Part of a small language model's weights.
Architecture: rotary positions, tied embeddings, attention and MLP in parallel.
Each number is 500 + 25 x the weight over its row's rms, rounded and kept within 0 to 999. Layers, rows and columns count from 0. Numbers have three digits each. The size before them is the row's rms in percent of the matrix's.

# o: layer 7 attention output (transposed), 256x256, rms 0.0445, rows 85-127, columns 192-255
# v: layer 7 attention value, 256x256, rms 0.0356, rows 86-127, columns 192-255
# q: layer 7 attention query, 256x256, rms 0.0359, rows 128-131, columns 192-255
# k: layer 7 attention key, 256x256, rms 0.0359, rows 128-131, columns 192-255
o85 109:476521490493488481471489506487487510514506520517511459467512472493474517490498499547504522483484530437490490462484523483494471501502446513484507520463540439510520484457505535524497525502527524
v86 101:499516485447513521539492580487505485505531481513504476538495523485509448525500477487525499505506549505470500489489505486534462509503508450506454521515510513500519472454508499509461487508487487
o86 102:484532497478529514495518481532523504493537465482538482511482499500492501482475516516520529554478518508466492514509508523476484505511508555521518526517513492513475478513482495502538575494505498
v87 092:477464524508444530476444528473488443495516467496516539484479497497552507497506485499454530518537496502477495489486561405490493506486488553506495490463458478454519503494515501497496525506499521
o87 091:495498531521506486477490507502498467500463514478517542458491504482447478518474515465491494515459526487542469527505525497481529488513495518526492500473530518504553463505503519536501480511472536
v88 110:479510488519486501470492511517550515515471480517488473520450451471531471469517484496484527488510492505513465473536480497490528449491513529494475516509521489473473479492530544497518461467504476
o88 108:489524462473475515534472545497478493553481499494520558533472525496517544473499516503492471484484499503484505479521500484484544483460499500510507489542501519523502510507512475501484492493482499
v89 109:541501465521538487499453504521491483455514508489513483503477523475500493482516505506495507540500489514515525469496488522492508472509504511498507514498536491532518502502500500514539536450506471
o89 102:501536502527486489538505447517551539523487536472462512458506474453503487479480506464531539512495439488500532485521487506504541516474502478483505486484472480520490526538520486497496505541517489
v90 109:493510518485473541524484496504468549462529504505511472498484466481524501501519479466550509512499506508510496536513509507525486477529526487486504486471487506512483484504519481514538501458470501
o90 103:502501436471528522464489489533506505524522491539476501499489513509488494530498518509501526491516476490469450499475483504506509491483545469532509483464523544525495507556514500451501529496493482
v91 109:498477508500517529483482480435525465535499518475521483508501503471500492523516509513537513481500502529534532530532480532514483444487495535506525505478485504462532524482507505515535483479470497
o91 103:506500482471510518496535504524501540536531465551469449490489460519495534496531475468534514492533508517496484443501526474438511502494512491488520504483543524505519511506523520517496485497558522
v92 106:528470512485461511508523511504515497508492537490504534475560505510508482492480505526486511496517485472482522501482531519498506455512502536518552522508487490534501499497503444545471555484514486
o92 101:490483507467490499484484476501489466446504526503463538465515499496506483481511491486524548518499502515494517494467520521516490533504487463508494493487590491539498521464513501459474489467505492
v93 102:457477515500485490495437525471477474500481564496473512519514548466516522482456514531491525456518535485488511521478530501470502509555504444501543486493477516469524508462518478513483501511478485
o93 093:547476519467539496482530478511509492471478564485560482483506469479501542533506519493539493468469510454516494464510499526493492541497476478483490507497527509496495494479472499485475557520511488
v94 105:506506542490520534506467516496502519468470514523478478484494469493485510463503508504466514505543455531494525539424515538469519514527493469489509500485498493512483456524529506521522478482477538
o94 101:512450551497453513493549498486505505497501537496505443463476557534505497523513446546481498457478484537518484491465494518492453464506466523517499469475463507504494538501529556498493483498500496
v95 101:501465523531498484488514479506470485495484529497508520537437451492509545458508477496503506491516526511508474506541491493482476464489512486471520465483471530528521479495484478482501484446506487
o95 101:530495498510510463487507452498525516554523504504522516479488513516502510496527544548524485490503495501528438465497531480489545527464492430532525483497504503496515529492517476515512534503507492
v96 103:507453504480517485504474488450487506496469507513508503502504514501491459501495526458527459532520474487467514478508461456451488492504487491500523537522506505449495483498498495476539520488491518
o96 101:516489499487486500559486474530491498477507484510511497486450475507492498458464475448461527464542468498540517492429501499490492440519481488445515489494513505516502526501521508529482488456463496
v97 104:509502513442497484508460485462502480482533518523512419522486513474498506467491482565528495461519503486480478468467496526526506489501522492492533506494479499522528490505477497487509475473460472
o97 102:523487489510531537502484469499492471448537457473481484491473486511506520510501548518518479497457502550529514474513505490507428491470490518487477514515497496511490501509566548514473539501484466
v98 110:495485509531475478504486513512482524462562497518476526494495501464515483500502547485503497510524480492455463543479520497438509511503488449476500438466500526528484510500504495512475470489488549
o98 105:535470512469488521512519469473476533545518506456546488474507498524502457552557493534487510483539534437459526499475460515502483511554475506493452514501487504494476497518551523514509540469505542
v99 104:480522505563476475534493525476468523495469530452502528506513489510507536515454470496497542491501512524501487473517498505496478462454511524454498539502490505498461517500514468514498523506521448
o99 099:458491439482470495477503501505544495486549508548491497502548540482484487518482472565490516490518525504478494499538510518475503517500479476535527474506500490455486554523503517535500509540515529
v100 109:459511486523490490474477481501521487481474494505548470481477503505525470520495498484478523541499482513528473485491524481457527540504491496516531464480449508467484488493457507501505469497533458
o100 102:492485484526475499504586482457510439552485530489527514538493474476499481516495512510482504501495479473485549498500491488496497501496523522521502531493550506507517537502498493499536477480516481
v101 106:531502495475457522510501483475472466441469485494494526498465465490463498520485531467505515517478451500536529482479469523525503463513545489504472518467521525479521450530516508516496507492480516
o101 100:494473499470494497473525501513518518492497513455467527485501486499527497476505507541461503516527555506515495490486502461500490503494527498516492463560544523541529511513496497481530494474458505
v102 099:502492490505455478502490506498458497511512519509516461453479482492565478510492475541506491516452517480562516534506452467548494499490522516511518527493496468502471470516510489507481501473490490
o102 099:489486515511504535471477503512531508495500540464471470507512486520490484484503517517499494527505506496449497525476523479451489509488484491504521472526478502510505533472510488501499467467539505
v103 102:516528473465526473509495500561483512478489492513502479554502488487453486478494509417484508507460547506503470505548484468512497515523464460480501493510510502483487480540484481507476525487490502
o103 101:457535517516507510517495543505523524485479472511521479484459495509508526520487491508563494557479447504499451512493510486479510486516484488517492480537572514505575501474500494527527492498451523
v104 100:494486512504498485528498508448487544527489498524479569517489509499490551474483529524442516464505456511494507530469504534524529513458502482519515442515527533515507518513510498486487470456538506
o104 098:500456468535537506484515492531531533490497510499483505482502470504516512555489456506528516538494514456528509515506466478467525508488558521501530467513506526485481467463473492477489507495511543
v105 107:494500514488561519468470515472447503508500515495469481492497467461508480548472484477514505543528542497549466502494514513520509499502525469544472522503467528545442500486489493479493500528464516
o105 103:500453464499484478519506492506516504514513514475513523461524489482544527496495498542481472554493512466502528518476510520448425470489495557499491542489487480504473494520454483525511547496502503
v106 105:479452492516505528488526460546490481560493454486522490508449504508484482484541477509488509504510501473552459496490501449455501515553510469492488506483496496488510497527520514500471495480488504
o106 103:487476492520512515542535484501503513508482499513504510542511497505539526475449491501509463523501502520529486519528479517505510449538522479523495464491490500494494508465516496480453518452472526
v107 110:502547475489485497454549553489512489523472558562541503453506495523462508505481514476502540535510476488486477516478498509510486477553485520523510486513501498501517463485501506485476509487500496
o107 105:496535477478510565505475481542505493519498488496469552468544523471486485485481498516478537511494449463504467455519502499562486477524511517501519460512544461455503502495466513550498500509553479
v108 110:484507548521464526453506456489473480514481483498522510478486481455498504497531498457491476516495500502462502524529498516476519514506532487556521434510478516487466470508459498485469499476507531
o108 104:475466525443512477505541484468483509500513482541538512536520489475512507476506470520475493446489559515502501504502469481530548490457509519467490477516522501517493480531511510514541459487505472
v109 108:518489469480513497544501488487469502463486548449502495520486493480508552468505513511524497514494500515489502492493455520533520500492507460496509501483517472500483532486506465499511513486514465
o109 100:486455514496519504507478519469503508474491516506480520476523495531479513520538529510524500512522479549494512494534505543502483477469506489518490527484514536524538503548467518519494539514510491
v110 100:527481508506531550501505483500494456514505524512469488485502500503491486535472487537455483525471468490483463521482506433486555529453537505481508501476469492507463515524475505517535471532486538
o110 097:517436534521498511544512519501500498495513491491506523446476467509472457489502522485500469531555513487539498511479514498492458545508459532483513472548481499503484498497483518526519500484551529
v111 104:514479480456518527484486486493507499501523443504507510513518509490517511447529541511506462482531464532478489549531507514513485484546568456471500504503520496480508531539499477474493495517519490
o111 101:506452511542524491500446491500473494480479537531507530472523546493517433527514465494500501516501500545534510483507473481526516482529532497513481497528509483514495499527546532470518523504512560
v112 098:493483485526498460489442544460491510467502475510553483497521513482507490513495504552485492483517500433483536506471524474524511476470505498509556495461522487469450509508454487494497496469518507
o112 097:532491494493547536511545492480454479521528529503531478497512512469487474535521518455500489482513528463527520477495488481518459538486519463510471531478526553532493522541470510513490541446483506
v113 099:550481469503497517539545495496503459491490484461501495488519480493521471511521536496494482502467503462477553510480458486542519502491525486455511491457438478499497497498525495515495475559487527
o113 097:498527507499505540497508484475531497465466482504478513455475506524482500477554486499512512559507499502484511520502491491463541497535471507549460495466516536458537558504512479510517489496512501
v114 112:518514491457509487516509496533501484509494540461537505500490524418539492541480423465503486513493508466497534525460483509547503523490491516462505526511513532482504495533458501469502490479466536
o114 106:469514515456489458510487528493476502493496464573532507452529488509512460502467497487513509512529485514487502537477513492489484527506521503474511461472477533511535516492529502511468502504504439
v115 103:533536499501490488463548491446543473513570463515493443510494513473516509519500502513483505462500549493510512492518463448498512466492479534534513526485466551451544536482493449506507505480493482
o115 096:482502480501479525523539485508485515512527494515517492491446465499475477497501536469468506474496491496484543524544495515500488521535540495440531515502510524538510520476497519507518464503552510
v116 107:476506497487510532498582459494503517491505491498492471510487514509447478487505530499541489484521506537513496476555504472524498547422506493502522551481470456493505492498501518492503513498512491
o116 099:506470495494487467532464451455499523469512496469488528550500521517470528489525433486489490516513522526445474513501505527478510499533532507481502541507515514501501488489501486525545484499481542
v117 102:518520513520477499507486529538495510471542500485546466454526508520523459528560483508530555504497528571520408522472524508541514486496531523509556540475460508489527460523508501466449483490490507
o117 099:484487449504508481500492552466532493509470497472491492536490519484499487519524528480515470507499487494443508452551449499517500486463490505534475466512501508454481487522534553541491481492512473
v118 117:464519482489557492510500502510477510476492483505488483493518472515497458499475477504525486469540522455539475480515509500507508509529471526538455494446478530535534507500500509492489508479465481
o118 106:502462510511515506530495506545528507499535513481499510480536489477563520480484528528503518490500457488442507529511511499524553470553513494526471542468529504527500490517511479524490477533512487
v119 104:503493498509498515509487503501480471530515502536498488517517444532492452517465495558514500524496492532554469498534557528491541485487533497507516495507517539517493502494501507476465529534491477
o119 104:509546530515487490484518510499502530500503491474506490478500519465530525491546484514488458426472475486465518511491494500526465517485493475476494504453467493498532506501460459548467539520483502
v120 108:523537463474496504520427512527498493527472499494492513496514484494561476465463498498537476501551511526469464445453511556499518539512525525525493506520501529513457502533507492495481487518521504
o120 103:482530475440502472450534520492500473474493475469475526524497523541468458507488486550488459493490497535470550494452498491525520559469473522537476500546470452476529458549516525492520489489530557
v121 110:494472525529534501524538491510481482537490508499474486483498497465519495459525474481544497502496485487520508493494501493510526484478473501504513508479513501501499529512464495531492507508524471
o121 106:455510489534495512464502531468501489527482489519518519519491510509467520522521509514490488507517499506501505527504498487496510481515478490490502543493529516504465493481519529512517565500494476
v122 112:492472449520465519515505531488495490453540544492475514498506501496476515550501474530494489496478489491498501496498482481527472490492504526484482450455560497451495454488498526514526496474493477
o122 106:549522532536507523477525505489502539503508511492510495534491474467466526516511474486538462498548525487524507485547521509446471502491489509481502536520510535530545540540477492471473510515449469
v123 103:491500471530520480543464500526476533515485454541537543490487502520529521510447507494503486491501442524492476503477555503460483464460488517475512474504537466518487519504448527505498508507508482
o123 106:500503472561512482504531501493421498489518526480504498528518504541480506485527456524488477488505503481488520478516504529511535522491507472520527517477446513484511509537538451462449519466534476
v124 112:486529510515489478504455511547486439511515510490511501482489485474529509504476474497478520491503501509493522479500491542525492511480504533491520513506501502535546500509467481502470495492494498
o124 105:496551516507509518476511472521463525544544510490505493481476512515534541506509527523489507516490486512473481514507535491507507506473499479467497503512467507514499455469511494512515530508525534
v125 099:543515516463524527500484527483513499466527514473493454480536486481535514479470509537518506536506552465515513502500492480518453500471512513519546491489467491553491505512537474511486494463481487
o125 100:469496456483518512490476482529482455500479501521546481471527454506510481501526520494551502504476524483523475475481534493490471525485513495477537508496503501498531432508472500475450503506480501
v126 104:465509505488547520484480484476482512496508462473442512483484522525500548499485521480501473526523476505523498482542504500533502501538541493505502511481531506478474508484515543488496520484493524
o126 104:499478522504492499515539520498505519450518505489468502517522469482580528472505507514539532496461468504508496483530517525479489491488441487490492526508506512467493526511517500520524507473517520
v127 105:513516480506487509468485544476494493497510511481492505516519505527500446500512500530478493544451508532569483458484466508547432446476559528509508512484534507509438473495520498521472514483470491
o127 102:476541463516442486451551465492537525495508467496514469465480510482483504494502555529494509480518520541519517500484538442505500496468449530510473471492504522509555510530472475446505517527488504
q128 088:495525493486515535514467558515523422501546491519493501505508438479496496515525474544521507515508493490448487500479496501500526484495500527482526522517541500533472526526474507502489531490482520
k128 087:499489468499481496516476498453470509502511471496535499467495511484550508488464505468524470467552498471526534480519503500502499491491479511503476460499482488490498521454501492486474565519509500
q129 097:478531533510454505532482515511517514507506475522494513499510501503505518468510510501487497492488477529504474483501497473495519486508476484485521523492505490511515509512467485496483504512521472
k129 093:510501526507482497497495479539493508494533551505446473474508495538476516469554488514513505449502516524485508537511502520521497508507566487485506547527485525538504528489481519528513509502499490
q130 095:489528506468453545491520544548476505463516523543483492484527469487488479476509504483456526515467464494486505496474476485543528469522513527513506475531544527467532511487491474463529473515478548
k130 079:487514516512523496500519498471510490484517448518535505486507484508459499528500521493466517494497536515539495498524493512466537474457537481467476482526497492493464497538484495506529532524489494
q131 086:462488532437495520498465500520504469490553504499516501521476485475462529496508509523493518440503507533526481545473495473490520477488501484498561498514513508510526495494470493471503511472481530
k131 100:476520516511536505495545532519531542508473543514482509499496498547513513453556471500507508503495458455471479510489486465495517516532570493498506549494510457508475498489511483516504485499482522